config = dict(
    num_key_value_heads=4,
    head_dim=32,
    norm_eps=1e-06,
    attn_scale=0.177,
    bias='all',
    max_seq_len=512,
)
Each number is 128 + 24 x the weight over its row's rms, rounded and kept within 0 to 255. Layers, rows and columns count from 0. Numbers have three digits each. The size before them is the row's rms in percent of the matrix's.

# layer 10 attention query, 128x128, rms 0.193, rows 0-63, columns 0-63
123:153134101154156129139152116114198121106116135092143094125113131108096117116082138080092141163106094169154142136147120133133113123115168150132118154108110136127137105190146155146106143138134125
132:133124090100127117113122121139150136112109105119146184130141148157100115124098131172125125145151158126134119086153130099163165123085091147115125105145137098162132142082119142159139151164124110
140:132133102132129146099136174129157087147125114125126103127107110125151140078140149141115103116126135109151136107140139146117151141133121124166148058095175129137099135125120115121155136115121133
134:171102068122137121145142111133151140141089109177145114106127091123144173126147134142129136172119150110096081162107115135168173102138130167155153132070115112138137118137162135139137150128116152
135:126113096107124144125080119129132104127138138137164156139150116161118102084145161161155158143126103092132135164119143171105107134124116132172121171164106123087113100125125140108100171106114157
141:126137103113136132123105109099157143096117130134101119143132143138094159116097073120162127154132112125147113154167144163134115187181133133076116090107132126135102126090144084156078143159100101
147:168149143119146139123122130109137154122141121157130130126069115158154112128168124144125134104113136110129133099095140188104149115107142124137108138169130121140158152155107123134160120122132150
140:089132127128111111142131123138162106184157170160087134107134133118185135159094156121104122111133104142125095094123171144115129118141140121146086136138082145142162099128132161124125111134141119
138:161071111112144129144157144152142120134129144095077160197127118113116099126105136178098108133120138174149110153105120142163111155136132132143114122093083122128129142138085116126089134090150088
127:168110144145123145115137149134143122131155125172141125116130146115093093123122134118156124138120137142151158128132160101110136099137109085120115125135129124094099141116143121190149167144123129
124:104152113117134115132147117164114124133163136132129169130123109128104096144125107086125134120130107134102118111119138092101126172165103104123089134131104134130075143131150116151101140119150166
135:136165115112139159115139080104154104161123134110106099127102088163109125113109134134085106093143131088132097140146117169107112145125133113152094131151142086140174111169164115112180159115147161
136:142112107126132112135128106119096170142127137102127093115127125103122078141093112143140122115141136121157096110173099132139114083132149079134116152108130108120093096121114124168131150119138148
123:139123151094134091144168103120111127132139133085142119162113155121141093115132171074153138080128152123128182170079135099101143142163113120151107146150102139103112136118132122133117084133155133
136:116098088157113120122111107138139120123165140113113124146115122123206122185154094129176137122098117123154123121096121121130082106105140085137139112158125090146109130123091156147154132135139107
146:122093131073103143107106124150138137117133088116097112119117155147174165149169113140086141139117091117138127117098103150136111141142114149169129167110117124144121137135124120140148131152093058
130:077154125117148084130105116130066124108106115132103109137135147139162141100118139135122094141113148135081136129117087110140170121125136169127130150102085146106194135142137137129114154131140160
130:161088123152166086078110121063113128142155170106153150088119184162126130144115128123167138131105149106150139138127132170144154143126102167086160151152097123144118138107092151094115132128122119
141:162105110111143084099137137113136116162107148096154113135115216092153137109121122138155132103127156080117108101118124122140171137102157100144132129109111176125109135147106130123123104104112113
123:156101137167154117150123130119126111095073135086112147156156123144128141097090116127106136117132124097103116098140106121097117090152109117111117100151142176170143098106142185111123173097151138
127:111136132117163139037144132119121153146076125100143144133120105135179157137145100107128155158153076120138121169126165094143117104120108108183091130162126115158130121115125151129151134115113104
138:142111116139113077143138075167131103101150139157127093133107136134149133125119120081184153102137125153141126162117117142120098131142139092111058150131125110103125132104090109134125105129142165
140:134117111143088165110139136152150155136090148138124146130132094097135120147130171113099110122124125164107111114122097099136144075145127122149168150099099115135070142138116106134118124145133108
136:157162145132135098105143140128086171145133172097096110100149131083138119143153124104149116118144133122153093125139102099171132114120129096135118123162158148135170117113162196133173126097133130
122:128101149195139132119164136147104152124113093130116134147149161101098143133169131084126111123114109162109145156169149112104121168128113082106168171102141133102096119125154134135130117144107138
147:118103096147116176151089105127162132101062133114084142112090122139158080129136147136139140095164165157125161117136137159148117128133146108146149142112082124118147115100120141125135108110150167
129:169146123132165106151134161133121139105128175129115119098126094127140138192175134124156124128121150148096138100078151094115154129110148119149174130141130101092145100129155164133118169137090129
138:112102161144116135098158151095176101118111128121122166128141126139109165126144078151130111121139143118170120131110178142147113116094138087136118076158123081102114115117106123118145131130130100
125:145109137120091139104109151073107153129125091122132190116185155116132126115143130156119100153112114095122150121167163153155142110152150121152165063079139170119116073169125123145123119159134130
128:112127159123151111139077111112120124125138116130117181136073097106123119153127126109155107110176107081077124105130152152122145121132103086149129110110117112132140161066106123153119151068116119
123:140134117122085113134118082115131125142181087134093142153099102112148152162154155106093151090085154131116123094142092152148115120109151173118117151135171148145095110143141150148116162201105136
129:132138091176140144113115118119142173147135138140103150136111158119157164128118135120099135071093090127121120127134112160118131140174076113126137158122129102109087143095159116162125118150114118
071:140149124096126150111115119133124156109172176175131140131086138152086140107123146173182122070108118150095128086156136117131111136151146122152125122125118124150126109143154103082101163132100112
076:103089127150128124083174102136119150117132134140165072098163101167111114131152139108138113180122113105120141121146110120112124135150113162109149137131160190129106151119140180122126098140056127
080:120146127081088130121157123095131089176130115131131146111082120134127117145117133150131159120120106115158149100140112127112146157090122178133139087167153123109124108090119123168103097111142116
078:100115147140115139058125132147111119124119120116156126106144085098128124143128073131113170167148169149130115120147090157126105120148163154147116118073077141168140141126133110117131103103159124
076:155117133129099140137111119113142136115099125146125135107129146129177111136112161123129133074114124075119137176159148136078153149144147170122074099148125112130165082120094093103126153139110122
078:159103132104093185148140098114160118114111156132090129122159146138105113109104137120090102115133115137173134128161091089107115113133155121126097098158090126113188081140127127140121102132122107
077:149107121110129159073159085144120092149148096157128126099148141119117140171122145109105116151144100145085167068118118184149152096153117153115134124115136159107070150126151132148103112127147124
072:121166148161117070120144153146147108118081138151168091133152116157127153097142143120077119104181102166121115154090105109081146099123110124102131147105116121121161165098102149144134098149141135
077:100141128125084109106090100140142106136125140133104119113147119166134088112154154143101148137143096120121103122132106112110096168124160126125121065196119169103086136129168129121117161129125132
086:152105125093116153116168080123111147095107116104147135126134150092155145135155148098133132131126159062145104120084109152131163112146099106139112125120171112139114106115160081111162136119160121
079:116163124122082147129081133101155108144132119120190130133152138134089176134167125128119115080143075146118142119175128119124118124136143139144171092152127102103118123072120153098095164111130128
073:128125086110145112095109135151103142147080165144103131116140089116117193144090123130091137087139126100104120093128179125097094120117134120100158142118101105086148117163161126147125147113132121
076:103115133114129133126085128110146114184121091130125113132082107145108157145063124093129131136156100103129142084115125175159147141139144124112084158105099147085137113142109136127087176143125169
068:152125115108113161088115157114090099117119109157113138144131170155142109102102105116145107098094064110140127116090080092132142113143084101094107154114114153117117105133166152136126141174140143
080:133138153188138139132154152155174089166110137160119125161150141142154132153141135098145160118121112107111202141108119108106107141110109143143112125131182139116157123117127107099145129152158119
072:089118092106110155146151089123134093156167123183143122143145166074162086115146166104117086135161185094131153135107159156151145124124113092157084136116138100126155143146115113125106139153157119
071:103079162148112117133139130106095119090119137135103135123142124091216110130109130154154121128146113131106168126099114127133158143122121120099091130131168155108147128118185112132152128123138106
082:129138142135061126135103134103135109077133106142121136128148175099155142105134136063149106125127109130148097110101097077102132148099129139142124172154117148161153133107133108084098107105117168
074:081132093083192149127099144157144139120132120145121118122136148107118126149124140110122090169121125127120121148095111134142145117116138082098101138148149171130177122132142128135137094144149100
068:096124107122146113145130139129153141154175122130098137104184132172148109134141185143150120118106092155134115156130123117118189133134126097142120087106134122087126115144081165143111104110082142
079:129131144101142147179127093121127124093106125132112108142154098126145122130121118148120112100131092089103154079102086147115165116115123111133140140157095106096132113107153156118133127163155145
080:168133141122086084164161117119127134096128110126140099114102124146144108117115127103099062121123105118159118116132150130141149119158113151094167146150088086118137098075118144157150160132129127
083:123118138126160140170142108118149126093142120112147130157142157138135120075136150118142091082161127134162078153115151130102131116133134084104120144127130139113137137137107144186108145103093128
074:134114142130127089092152130148134123090152122125102111125107153146120078152134170128141144104151153139125142121144170102145086137148111149094092133125120162126138143126117140152126096111136168
072:155122163155125144110141095138154072134127120094178112125152155156152136138109136150200118107159103135137140138131116109120176152112125118109120100162178084146109151093119134099125130162127132
080:150122120154140148088136165099111126120146129122092082107113131115156118127139132146128092128145172136093085137061149153113127120090112122122100110134087148113124099102084109139157102086084138
096:127102107155096119106140122123148071123105117158123123100117133167113147124108097116146148116118091163169173173156097137111109130102157154151126142145144177175122111126138143162130140120101094
090:098102092143171129104141119173088149090145137144141138134104102146098164132109117108140139107099103127152138127148137096159152096091133108113107111162144169171095097149093152134163127133095138
083:146169111133116107131114071132114110107141134136106110123097094164127144127097085130098145114106090090072164105113125143100117117150139151157127118105092135100096136103102120105104123137141074
078:108120132109121127163103105113156147133067137103137165125141120114133151164129133150107148100140124141148100114085094124147192130107144139167116133133059086117126106140127114131126119204071083
085:143120130130119162152131120109165119114179132115101111110153163136146122125150152140122097127137175074099155109111110123166132099142111119116105116098149081127100144088142112119132082118081127
074:116178123178174142108154152135137110145133094156105157145143110130100116121130133142148184143133122186132142159110116150134149111112102137130084165125118090111116117115139110125126088135084113
# layer 10 attention key, 128x128, rms 0.184, rows 0-63, columns 0-63
120:124105136146130150121152063140130116151130108103103106135150139143139164143117145143148131117093123157155148124136118112136141083205076158116141083112110162134127116140158129128131116175140127
122:082121138135085121158113103116145123122140106150132132129123136139134153127081131143127101134149188106160126128096131140122165140097133081118172153130134155158119125092097125105105136120143129
129:115185168109135091138123116117123133118133130132169098162138141145107145107113125140101090155174129142128142186096113119128114158172128106152163126108142070116141130136144164167121122145125117
125:085125114142140158107129110158123159171121112125154104130149157126139126161124151125108113143136133149088153088145118139145145087068135101132170152118097098128112126143127117176109112095139133
126:170112147125114155113122150105129116155144107126161124167127132160107090108148126106126132102122094121065135169109112142097117094156076127143158119156133129133121119157085135117131181156123107
131:130160104137156159153123133087168101162137098143137175167104189138135144106113117102140130149071139126124122125133136079157114132176165104167104107137108137106149116104134120079137160096155137
134:150136138092152150163134156148139104163119116110123105118084117113154114172112135141125090124136109094091154118111159124136120192120094149101091132143118128136112096150105151180121124134110138
130:077140106082135163159110050144128145165174148131134125069111158106158140121158136164130155155138139133107125123177122151104074120130116153126128115115122130153122132144134163168155134156132107
132:121122134103146113139118128118134116150132129126145155166125127123091106123081141152145183111075178123141125124085139128135125137138147111130130107136119099163145155145188077151127130128147118
114:153103104157135150144144078134128137149128103183096106111167151140094109169110135082119123130142105134125133157115169161119147093153088071113129142102146141128131146132154164101118128113132127
120:127072121092177141162156111194143123121177158149165142120183132104101132061147122138105112154100145107133090147120167135084133108159120116156103109127124138106147138128131150125101115143160086
129:136100168085129130148147126148186126117119111097126117102119143125162133121133128140137093138135150131085106121153140117115119124157105098123149175140130121087152149162096114096118100135108150
129:114117147128092095118139098105129111115139176120156141116138091124090148126132108152157089130108152085131150107141185138130129099169134131125102126107104048100156140158119122134171158109140110
109:121115124136160091130111144208149096125130148119134135117140164125146135103135152135129085116111113139111147129138160119065144121129095140142124118158166144142120153177154125149148175117091137
128:105118095129100139174152160073151163142141119120124136072114128119132176173155134141092122113099092136141124147097141135132097135138166127117106104137119096107123143132179145134126108122101112
137:114103135131089148122107155128112135138112097125193128140107132160135139107149155112140157103157135142168189088112108117086067133132162153150107131132083141143123156126154132116103151124145083
122:109141119122148141121087150127129106084105149095138154120092100125099109124150173133148139128138119163121107130145094121103125132133122133133141145112137102111180094061122149100085094130147108
117:104118111152099102087123132109158107138155124109119165107098188136111125167126081148128135093150110133134149164173143104127184136123124157091102164144116161151163138143116096120096174106122133
127:133137119121138092111094144101146139144165175100135089201155173119118148134128178140140109108191132131128149106171105126104169160068122106137093097136115138161134158141147121166137134117078117
115:131172121126146154080111090130169159137146154105122147139173134137090131131148136098156106142100106132132145119120139114078144111122126099074136150129106130141138119096135109112155128131099082
123:148120125144114105094125111132135094121102132116184180091141149117157156135119119100088142131136136131121126148098094128120144131119135142146172155101150127115112094138146155175158143110139114
126:085112124124114130151138127126153127108134110125112158156103132171145109095133094169161148097122097092143098134175097084171129091132166097106121095137159092102119161148122166165113120101097104
129:103122152117099090122104116169151176165116096089134115094098107128099186117148140057138149108078126162112141105151160130147129101145076145176149125139131152113124127112135117135096115132129122
126:128141185153150120099120125127103078133154168089124118096156127119133138146153116150138132088128094143131129110147178081086119117067165119129154171048136092141125115137115112132157138118118142
122:112170098160143141104146134174108100052113094137131105180124140136128134092115128096143093136088113153135127151155153134151099118090133138132139158148109169101150165129107128116124121148139084
143:145160138139154080192101078108154183103109147170162140127111101098163078108153159118120129100150097168137134075164105153121149109148109153123116108103126130148156118147125114129143112105101129
127:139157137105126142137116154159143125140111175101114087144090103099145112140138104106136130113107111183097166140133157112149155108091151127146160109174101131166120117152118114136118104112133134
127:165086152159106138142139124135121124078120095132162158105122123151148131087129126133154116137121129174133137150124188166159088114111115107117116122156111138141126119146089102137155145101096082
120:087101080135110143092168149102139151099164115164118118180120133128106129121142172125123094115126123140113093118154154134130107146139132186151157118139107134111128104131122166093104115142094169
121:128134132139173162127103138140120150097124158116133144073130122089096103152146085166107075146114132100100118094128130153137102160142067102158125156149137116153142121138102095104112165112163103
118:101127106125116114138138117107136165161147115168113118147126104086148089113094136125173121144128116114162158098131118120145096116122106131101121156091151104128089144105094133106096186171111134
121:135169101160126112118120094132154148103109075164136142152134135089150111152120126137078136088111103118099131135136172107081104142110125082179111173131138114119089165146164105174137126198139098
075:102079076151162134101158129163130114129164133080104178147129106129132097122137140134139156166081141145135116162145135076164113137156144129120121124136131160124130137155156142108109119112113137
075:087143133107086147102125156133135107126126130113105110104071110153148110098138113137151108135089167129139162155127138100114118100096111166094091185178126158109167127107127098145104127146124117
086:081124118113162106180142113095098123174140120139145115125105143093122068127092115174108135097131102112095144121097086121146134088100096127123082146123114121150105116112130118139101118151140150
079:137105097117103145203105139151101109161082148110137100156133074159119123105135059139112130120142146115116143113091104129112101129127113148116153148103073124095160134122129174158112082110126106
070:102095115139146137146121156146126144127124122105141198126091147123137062122142157158116135147063080081152116113041137135132122118141137137120113149160135086107119127124148146087112143140135097
080:148147120100122139150145127178095120120118159105141126115117182136139131131183128143155109123094156148155150093183122070116107104155117158174167089141106119153145100114132080110138113149113096
075:144118145122155162126117117150136148172136153161122136143089109077121190147133129100148073162094129118122133135126151154141175092097074123108140202121155092083151122137128150146125106154130117
077:142132129131105132134147134116160125084103145160152099114191115144156130164173104143085119109137078122126175139096101094141111129145119116137097138133111131139166101109108121108114119119147077
086:152150091116147129144135100095123104126097138164111117168132141168148131138138146134125121107157106144155065101072104100098145158114123110099125113109162082158142124135185108139161124114118098
085:114132153121111148114121100163136141131108110119113116157148139154120137152133120108089098108106148131085168112137164133108129149095124111148119182132093080115134166137145140104136146154127091
077:143137127113110142145126096166168120111122124145106151098091154151153142059151141112166101116132132170112135117150134128171146100153114152170109102176126169140143133161091131111107122108175121
078:063100159135134151102105138145157146096116122122140131162104112119125143112134111104120105157103113119107109134177124133134101143119149153151159140178099167153118135142149155089144101107185122
077:140144151130123125143121109129119111133140111116100127137182132097150108092111150121101101172155102077140159127110100108175147105101127137098110146109147127153148124146164149163126126163139118
072:167155114143129122129114106084114136122151152151113184121168130110103066146117147103113091119102122119133158121129134096117151110100150153119114133116140136094117131124118116149152124140069162
082:135115127077141125094105145098135122139128116123162138122134098179125172091154141118109105115138145148137148103131093108138101092127102154136110162187126137089148108077123112083123090146100123
079:137103163128103104136165108179139137131164073082118137161096158123075155093151129089172077112142110150091135129157179132139093119148095141099084112155133134096158151073133121134108118155103139
076:155115122158145106129130129130089161131148139090118115168124133153119147151096158192105068150166150088099113150118118131099126131115151125130139153087156142113095139140128128155146141161110128
081:132130107170114094157122152147106113106125127103167105116124136157134166116138116119134130105058160173143149152103157071122083111109128126171146144138122112089130157128090130105119125148130107
077:155137120112113176133121129126164116106123096110148128141120139131072157116167159146136094110125142146143084128168156159117143119126092151107107104147070157067125141134127128104119161099097113
074:091122123137105149132135152064111134129123080099136155099113119112120184112120162137143114125113071098125114124183109128124107113140126150110122120144133151104200107128114140154118156101141086
077:157176144096162128119114075149184156140132123130175160149141189103087129134123110150129085122159151109111136120141139098117116126133131108110114164120142123109136126150131102117092153111175160
086:093113100125135110164129092161101103090181132087165131130158157135131109120098123124205126119136125123110129170139168120144127079109150139125115125125126116132136184130102174109097151132146142
085:124148152123139119108142126147163119070161093122129111147141170153120122170091155098150101110126122147154097127162161134118138109127130075176157131129136159129142129122147126128124149156113117
070:116067078080106162134149144122127098163119154132147129113127120151075107153105131127122096138095127144135110132149126106099129068130092121116086119121122176161133165136140146120155125154115117
072:131135172130135091140179143127110144132164116140083130139175161144115122135190124134110125152158127126122112132116159104085138104126099122158153146163136108134155107139133119112087148147086094
076:113113130145130177118142154145106081107123150112140118127116136127160135113142167174091162153100104155140102108122174123112094128105121138130144146090112138078117127113119099155146123134111125
085:166145106107153153155106120182123111156121135147087124149116127169143114073108130076128160106136132123178158124104102130101102107117109202123100116133107168156115082110098145106124134156178099
085:170134144151113114117100125115117147116116124145138146126174078151173079138119147107112145106104106126164134128135128121098105161142106150116090098129146136164101160114131111154118123148141107
086:141111136081132158163094096116148154113107139125151158116114121116157129121132109105132165108127175132168185131125069119145165159112149152134114122122149127142145117116092129113106120148127137
078:118179131122097100117160130088159162152134159103107124103159114107168153080114138126135144110124122139135156096137102110137124145145139089148149161120107107109118134095112115117091117139179183
083:101097087130115121094151128101151139164166121111126063124149166111122165127159132119119057172138152152139108135126148136086139142141113132157115143096111115102148147144098134100126104117114167
072:126166140163158122074158146110149163152112111154121143128106145118151126133158105115132142120133131175140184144117116136131127099108105137124101128134152132144113138110088116119150100093097146
# layer 10 attention value, 128x128, rms 0.152, rows 0-42, columns 0-63
110:151090143125147137108140099098112135085115173156105090113133101110124179160177157115188109147104107168172080142103130097126136117133144122169142133147118120134090132104112143178098121095145127
096:133101136141130110118141175150099117127124101107159128134144144130158136176175162136128141140133106112096135095098119157153108094131125119153121139124155081117131098076123149103106161153104142
110:151095161148104161128104115141139179141169126123107137179138119146105107126160100111123161143140104165116177103177118122096111098106111077123142127117129129111113106173101098126132133104136178
111:062051124074149122158108110163111106119143147138087107127124134109113116101142130140095130154169116102119127139176122129121118142139146164082123125104128123150091143109184116169114181129123109
113:073142159149148142108102084131093103113165161126157158096102134129131110175121117107110129106092134113115110090104099108131076178114139123116138165133111122153102096148132135096114099138111139
114:148116140132142116146157126135144120141118093083123153124126094126156158114146126113126107153120123138100170111044123158097149145133116137062163138102113142169130144151140114145096134087094159
109:111062145127087111059095138128112122119100154159147170127165093111134127135128164153134137147114181130140106141124152085156139161152109137151151113129119143181154153115117114112130156119108090
117:114161202090139089149141120114123145143151063125100103118139115114136163142072098123100099123125113130136119139090120125136116135102136121143117124141125082131119153086146106126092068151115135
108:099114178114115119120087185108142102126106145131142157115108083149117137123103117118128141170166117140161132128137160107124134124132121098087152126112180149145125096134140143123175159133092088
110:147107146083111150139121119102124128133115129117118139131088144087165122125149130152121141095135086102138157140138098096117120142138123134132143141113100113163113110179157109144149136141155131
107:147094092133126125150139176120130165172156114156094091132106106087183168161179109178112112120153107120164091132118101133140141134112142131151135132160126178137089131147132109116148132124121147
117:146138129094154096114104139098076112165142117109172135101092152089152147102105103110105137174118105085182123105151099087085148160115146117127106149107109173141150140138146124149098167130102107
124:102144107137097143097114161092092166162137138135112148129144103158110143102111120138153147124140140081190153145166148126130127099101134134133092120099119104141124130139141131107102143081137127
122:141169130077157154089136117116108109110130156103111130117134113099130141134137131118136057125114145124145098077131146147134085131149126129101114135130126118152147128159130090146138179120156118
119:135094122160111196125100129111161123113098152110120131082126160121113159116116170134086145123163145131119172117145127172103144142067162146137117135127170108124100129143127147159111129152158096
111:127115127150104104146163128172134145145152126130112101133131103135138113123058134097139135118173124111113140128154120124095125131141120187155087097086095131142108130150151098094127116129141087
110:146080134150144138156110133163119112134160092159076114122114111127122100121101186110121068149169125129119140120146104157144122068142145120124125130102099097136076133114128126108100180131118166
116:123102134096107099094095126178118119089124131139090112124122078135123139144069123181144133167074136133112164094146104135156117132133086134095148089131118116138119120112142127171127126156138121
117:122105111156141106144115126156154075126143131120103119178129091130104140125118125120146103092113145130081090112110102117127108142175122155114149134105168130108177137088117100109184120123159168
109:120119159120147102121116078123133135135139104134146116162118121116166126111108170130106144064110137156107166129087119136110141101119111134153122133153075104118134116115171132140145123110147113
113:125165092163101120162106106141146109110135137115133158175149164123139146115149148072093125111145089160152098128139094131146122116091153141110192130131143109130115149117148133120145130151149156
118:129107125076149166108129089102128111150114103111124163139163115127116139144124144156152117127150114126100153134138123122155151147110162160150093162082131113139141115105140159120103110130107179
107:108115131137107140148121126102099106146148169142173141138112108154077121138134101073135122087117096158116098078116117124131135107098138123120097092131144101116108125158133110104137114162161127
106:122128163135117102147091111147151208128100110144119177098072118147144102121119146116160132132106107118173100106166154149121102108129123094132137093139135131114153124113139132117109094126142147
110:106143155108114139124110093134103142123112111128142139171095129108099088146130137158112178158144116131135133144097137123126124147155136136100147144143109096123084090099097121130114097156151125
117:180116097114130114157117105110176109103183110183141145182133151133147105155133116161126108122147095152105113162134171135105152140138119139092155133123103156152113126144117122171131110122131098
110:135139125116138162091129070148057107116133164129108131143111145146148146142112162148084116148113115145130121151116105108145110128154115132099126162120122110079133131177101113120139108138094131
123:112176123133105119144139144156140156126137160110101124111137136174112109133131130137103137154154142117096115095145097100111071130103123126127131094088125100148139106130108112162124167148127132
105:198101151108137121126153122164108146091105147099113101106139145155098108090112132142128131131087097141139110086125155147136144142143119129085121095154148082151112158128133114132127129160110172
108:114112125127103104115086185135142103081138159102096143140145143141130131185127113137146161122149116150082083100136161140116161076101122134106154106119123151163153178170161084125108110118099153
129:131133129127125120150112144108121091097106106120161123121146077124132126108094142180114094131136152185136103091169141141116166130108135146139165113135131130110136139119138128124138110106116086
126:127159154133106111122129129183109083140134141128153120125145114091139118167114123114099119098081148126126136121120108145138161140119121141149142098105144117120105125152080089122086138138126111
090:131137137138118140144134129062086115125091130117147143104144127168125129147112143131102114136181118052164117156144074120113108171095180123158130135157148101129149122168149109131147118129178152
094:160175128158155123102108123122107145117118122105102092123142128115152159127130103141105133176098150148135133067162149128126131136142152142130126125147174129124110123146141118142151106109098090
088:085133134145135138129152149158143157073155106115090105101108112064153106155132110120144155087093107112130135111103164114144190138094129156150141101141160133125111126104164149129147106099107085
123:124168142147120129081083191117138104127081145123124161112156107121177160103077088134109094129163102103137151146138105126127115137119139178151164097130107131136150126164154114112107120084145137
084:115129166135097125133110138100123142081147124115107111083163105118136180141102156152129180151130125125106155107109164129100153118112150145173121096128126132149140117180134146128108108156095129
098:135120124133136162120110112096167076112113155125119117091095119120165114117109158177097119083165142153124125153143119147136111123106131118157137141137119112116145095124150158157116117160129152
083:136160167161148164118130147149135166127141146166130124139097131140162123118122132120174151130130166118134142124104117069106102108176135150080134128149077113114119093087101117125142105099139125
098:163145125118112105131106143127184072127121127135110140092139174139068127133158156125135135168138143093096130174138162137122086121147136082114138111142108137101091158116102110176137136135131156
081:130151154112129086118131142108097127128109144110121098103151143198140164141149122157137096128120133095156167110100121132169140108153154135072149142112125148112113141163156138107125116071139123
103:094116114147092164134121169086157090121117120098130142099148102131155124169088107155082120141131104114157119128150132146131125113106156159155137133136120155115123129102184111104150078141116132
090:127136146140127142141136124109082131101163097152165103122149127103129112109151072104161086163152123159134114115136117096100125149135146141141111122150127131147095136111134094131153119098116151
# layer 10 attention output (transposed), 128x128, rms 0.141, rows 0-42, columns 0-63
103:123140120112138085122147172132138073131155170138121112110149085097110117152100160150137083174126122152126109154087128108157145119118122079138141086147130108112129137141132116130152156127131159
091:090140160109138116124150150122117138125102128119154112110159084103138153106145140085103123136140070126121137129149107151160162073153147131187158104135150095114108110126148156112106125146179121
101:161129094113130151144131143145139128148084148149151119122168129133159125110119146155153136145154116146114162144106134134143176124151154183167168181107108125149143149129136154086147166121146153
104:120128148093114095176168129154135123131152148154122107104118148129103110125133126117108121117123106126153146132123125128101106096156113127107121149145115155138150140119117114163197095110112127
108:135179104129084150141124147121114130110103136126112156125091090131124145088153081141104138163157112097113109093121160118130097150168151081142140123148130125129144093089105179157173117068089116
106:158089135169148152119139112113143152124122184103112117122112105163160095181111125142141132114162130142167136095112152121168124103102141077111106103145111106103135106165082139095186152123094088
100:162134151120140074100159149148081131116135084101123155131177128121109125112103112135081124151119139111100155113141138139152113104114127141109120089089146101160109133109078091121103105136118141
116:125145115141117168183135108153151112126140111155133147123118124129117140131118182130104156107066143172133127123119140123118142148130107128093138129130154108085106138141129155164092122206141125
099:162107133089138110133165121102116097109127105132160110132174143105113127113156095142165123160138142123141133114118121131168130137115157111115079109123210129114107100119113120135159110121145126
106:160156114167147123114096164081148075135144129145088081115107156111159113138124076176133096111107111131117147143142151159136126136141107161130137094155151140127123162155110143119110121110103124
102:137115114146124118093141158089111116155126121150142183105129129133144125163097139186171147140110119145158122168087135175134120110130106147137120154152115114110126170138108102129112102149148097
110:106134134088143111123140146152116126136149146110096082149092141128154183144158097061118150133107111122181121129112055104121103169132128109119097156139109137120094144125115098135153140174144080
116:132110124123114069095103153145113186141156156114125149104144180114128127172125131154141123119133183144148112127102097102144121105137151141131139123139114137164081138098139162139130100150103124
111:079100158130126125155159090134114119105102137128104171133155133084086093171111095102131155146132124143116137144132107146122080108154112105125128151139090139123101131154132160148116152111143113
109:096120111118122099123101110095152133139099150129172146122125120151135105126139130148123097108145131115115086131090123108141169129093096157158141152161117162180106150095144131145141122104105094
106:158131127123112134124147131136150133174115121104088097146114116106112129126158169120084155082110106154115162095078142143096143124155128130138159158131115142136110117184131181156083108125102122
109:128120101129093122122107083107154152143161109177134117086155130138145100126123155111143130143124122123124132107136132143137141094148124151130133143140135148126127093143133141177144185193123172
102:109139141172122143146191109155148104130134113123109108179165063128106122125109150113085129114123153102137096092143147159167161108120157154148129141143156117160132104176121137129109124108130108
112:130145148117166151138109105102096133123132120115118106114144136142081043089108117114120150134137123094108145145153176104137127144160121134096107157094092122106107086159145119116074132124089152
101:199097089142158148145153125124166107165109140135147097084099139146106113076126157167121093144167093090131135131131127122108152182169117099138136108128124094117124160165117143127096114138162126
107:125188096149153110123175127103172146107095098158162099156159143145143162115135122111149137134141112149146149140156173102166171135110121118129165101102174122107092104112144117137132097152111148
113:148152161124147092144156144143093122119133132133099105072113147149156124136101103099124086110138147123094119095129119126150132137095128128073150118165127115144146147138132138112144096121158130
099:155122140126112126150115131102125133112131108167117137156132084091133111122179120105141119141121109123142166112072138099159129138094111114140183141121127135110105111098128135149114128116067116
105:130137092148096141124126106126168119109111123156057132139094079113133125143137142129120095100166144182102117123135110154167148143115139121115136105061122151135137143116133135150135091137160149
104:126150151121121145107133170104101160102115083115116139109168145153189133131142150175114111105140122126101133121132118159124093098123135158145140128117164134121187068148120167130168099131113135
108:129107113113148127143129121147113091136125161106126144165146114152173105135117098156130136114117118124102140160138168167084120125132135082127084151136124102109145149114121156138126151112138123
107:164164133143131156129132153121112146099105147151130122108115139146058132093177111149147107143164140096117105147139158158106122142105099136094121133114149169147145132144119118146167147135135165
109:087136137093127143161080151105120123151127158127099145119123158140129181128143154134127165130167149108112126105135142141126168152134152159144159129110088147110132130166102122119131111116070121
101:083110177136117131162147138115159172089129143142150152123118123119134137133105134079138086160176130146127132135115137151130131116135126145172139093121151171116086112149125097113144096116150163
101:149159153115153106145165132099127111126111144085138082139156125125092120113137154141129159154129160138169135150130115108168178127113190141106143141114118135148156130115104135112154156102134142
116:141106117069110134143171109119108141111138114099122105124110116116124101112144139171143101093145128116109115130097112120144122158122165119160098129130142088101144145117109096153117135135128166
113:156161164133110161136117138150133128115098114184113111105107110122093106123177110117120161108173150159122172160119147117108121074105110102157152174157119088091100128125135104133168105135121130
092:167105138128118128170123106149168096107152110111146127140115090134172145100140100105165099112130128161138158109143120170137097118155132127137106106151087098088146149108139120137089130151137119
100:125140140077093153198129146113168179107128120154098162148132147111167145117142165132131079133148113101133095138117131105139176125107125110127128150124146103151166105103095140122147109156114167
098:108093082123109155164128074120130156126122120158094145109106120148135148118111114138129064121105110133104092142120134110125110092096129112135081142159123135105185137141108161141136149151099151
118:146109122099090138156155068106136105122146119118121133150117147155122130136126142099176113108140127128129141136163117133120155111147125090115077121108133129137108130155159152086107144132122099
087:119099138102132146152117105179158130155137096106131125094105096144159102116127087103117150136118131129163109125155143124147138129168139130106089144139123150133131142075098126124132156135133110
106:157125133102152076108149125122129146122174122123122106143136114136105108149120104119125097177156113090131114129126111162130149113170098124155147149081133132146118152152118107102106179126127094
095:094110124085149106137129121088101106081112152107144123120170138127096119135137124147113113113137124165112086133198133114102116142143169147130134128155113113115178101152123142135114105097141087
098:139099097139181163109138151118101125135139124124172126136135114118148092156148139129167183098110127106142121153117084111172157128101095151147135106107142090156147120133143116148133121093088104
095:142087120107116179144139165135150125131122133121169107148118147090112131113129116142118141168127077096119085137105138191114167140119123115136095125132102131114109123153113146136128133100112139
106:159127129140100122117171098117110161144141122143104133144149121104151095146104139130131052160140144112165090151126128173159132131148145137139145119112142116118135120113137139183137168146153142
105:096138122120092111143114113090131109130103155162066148116085147107123152147083150136125135092085174119150123103160119135076103081186151116119128078100107122146120110105102142140119156122113106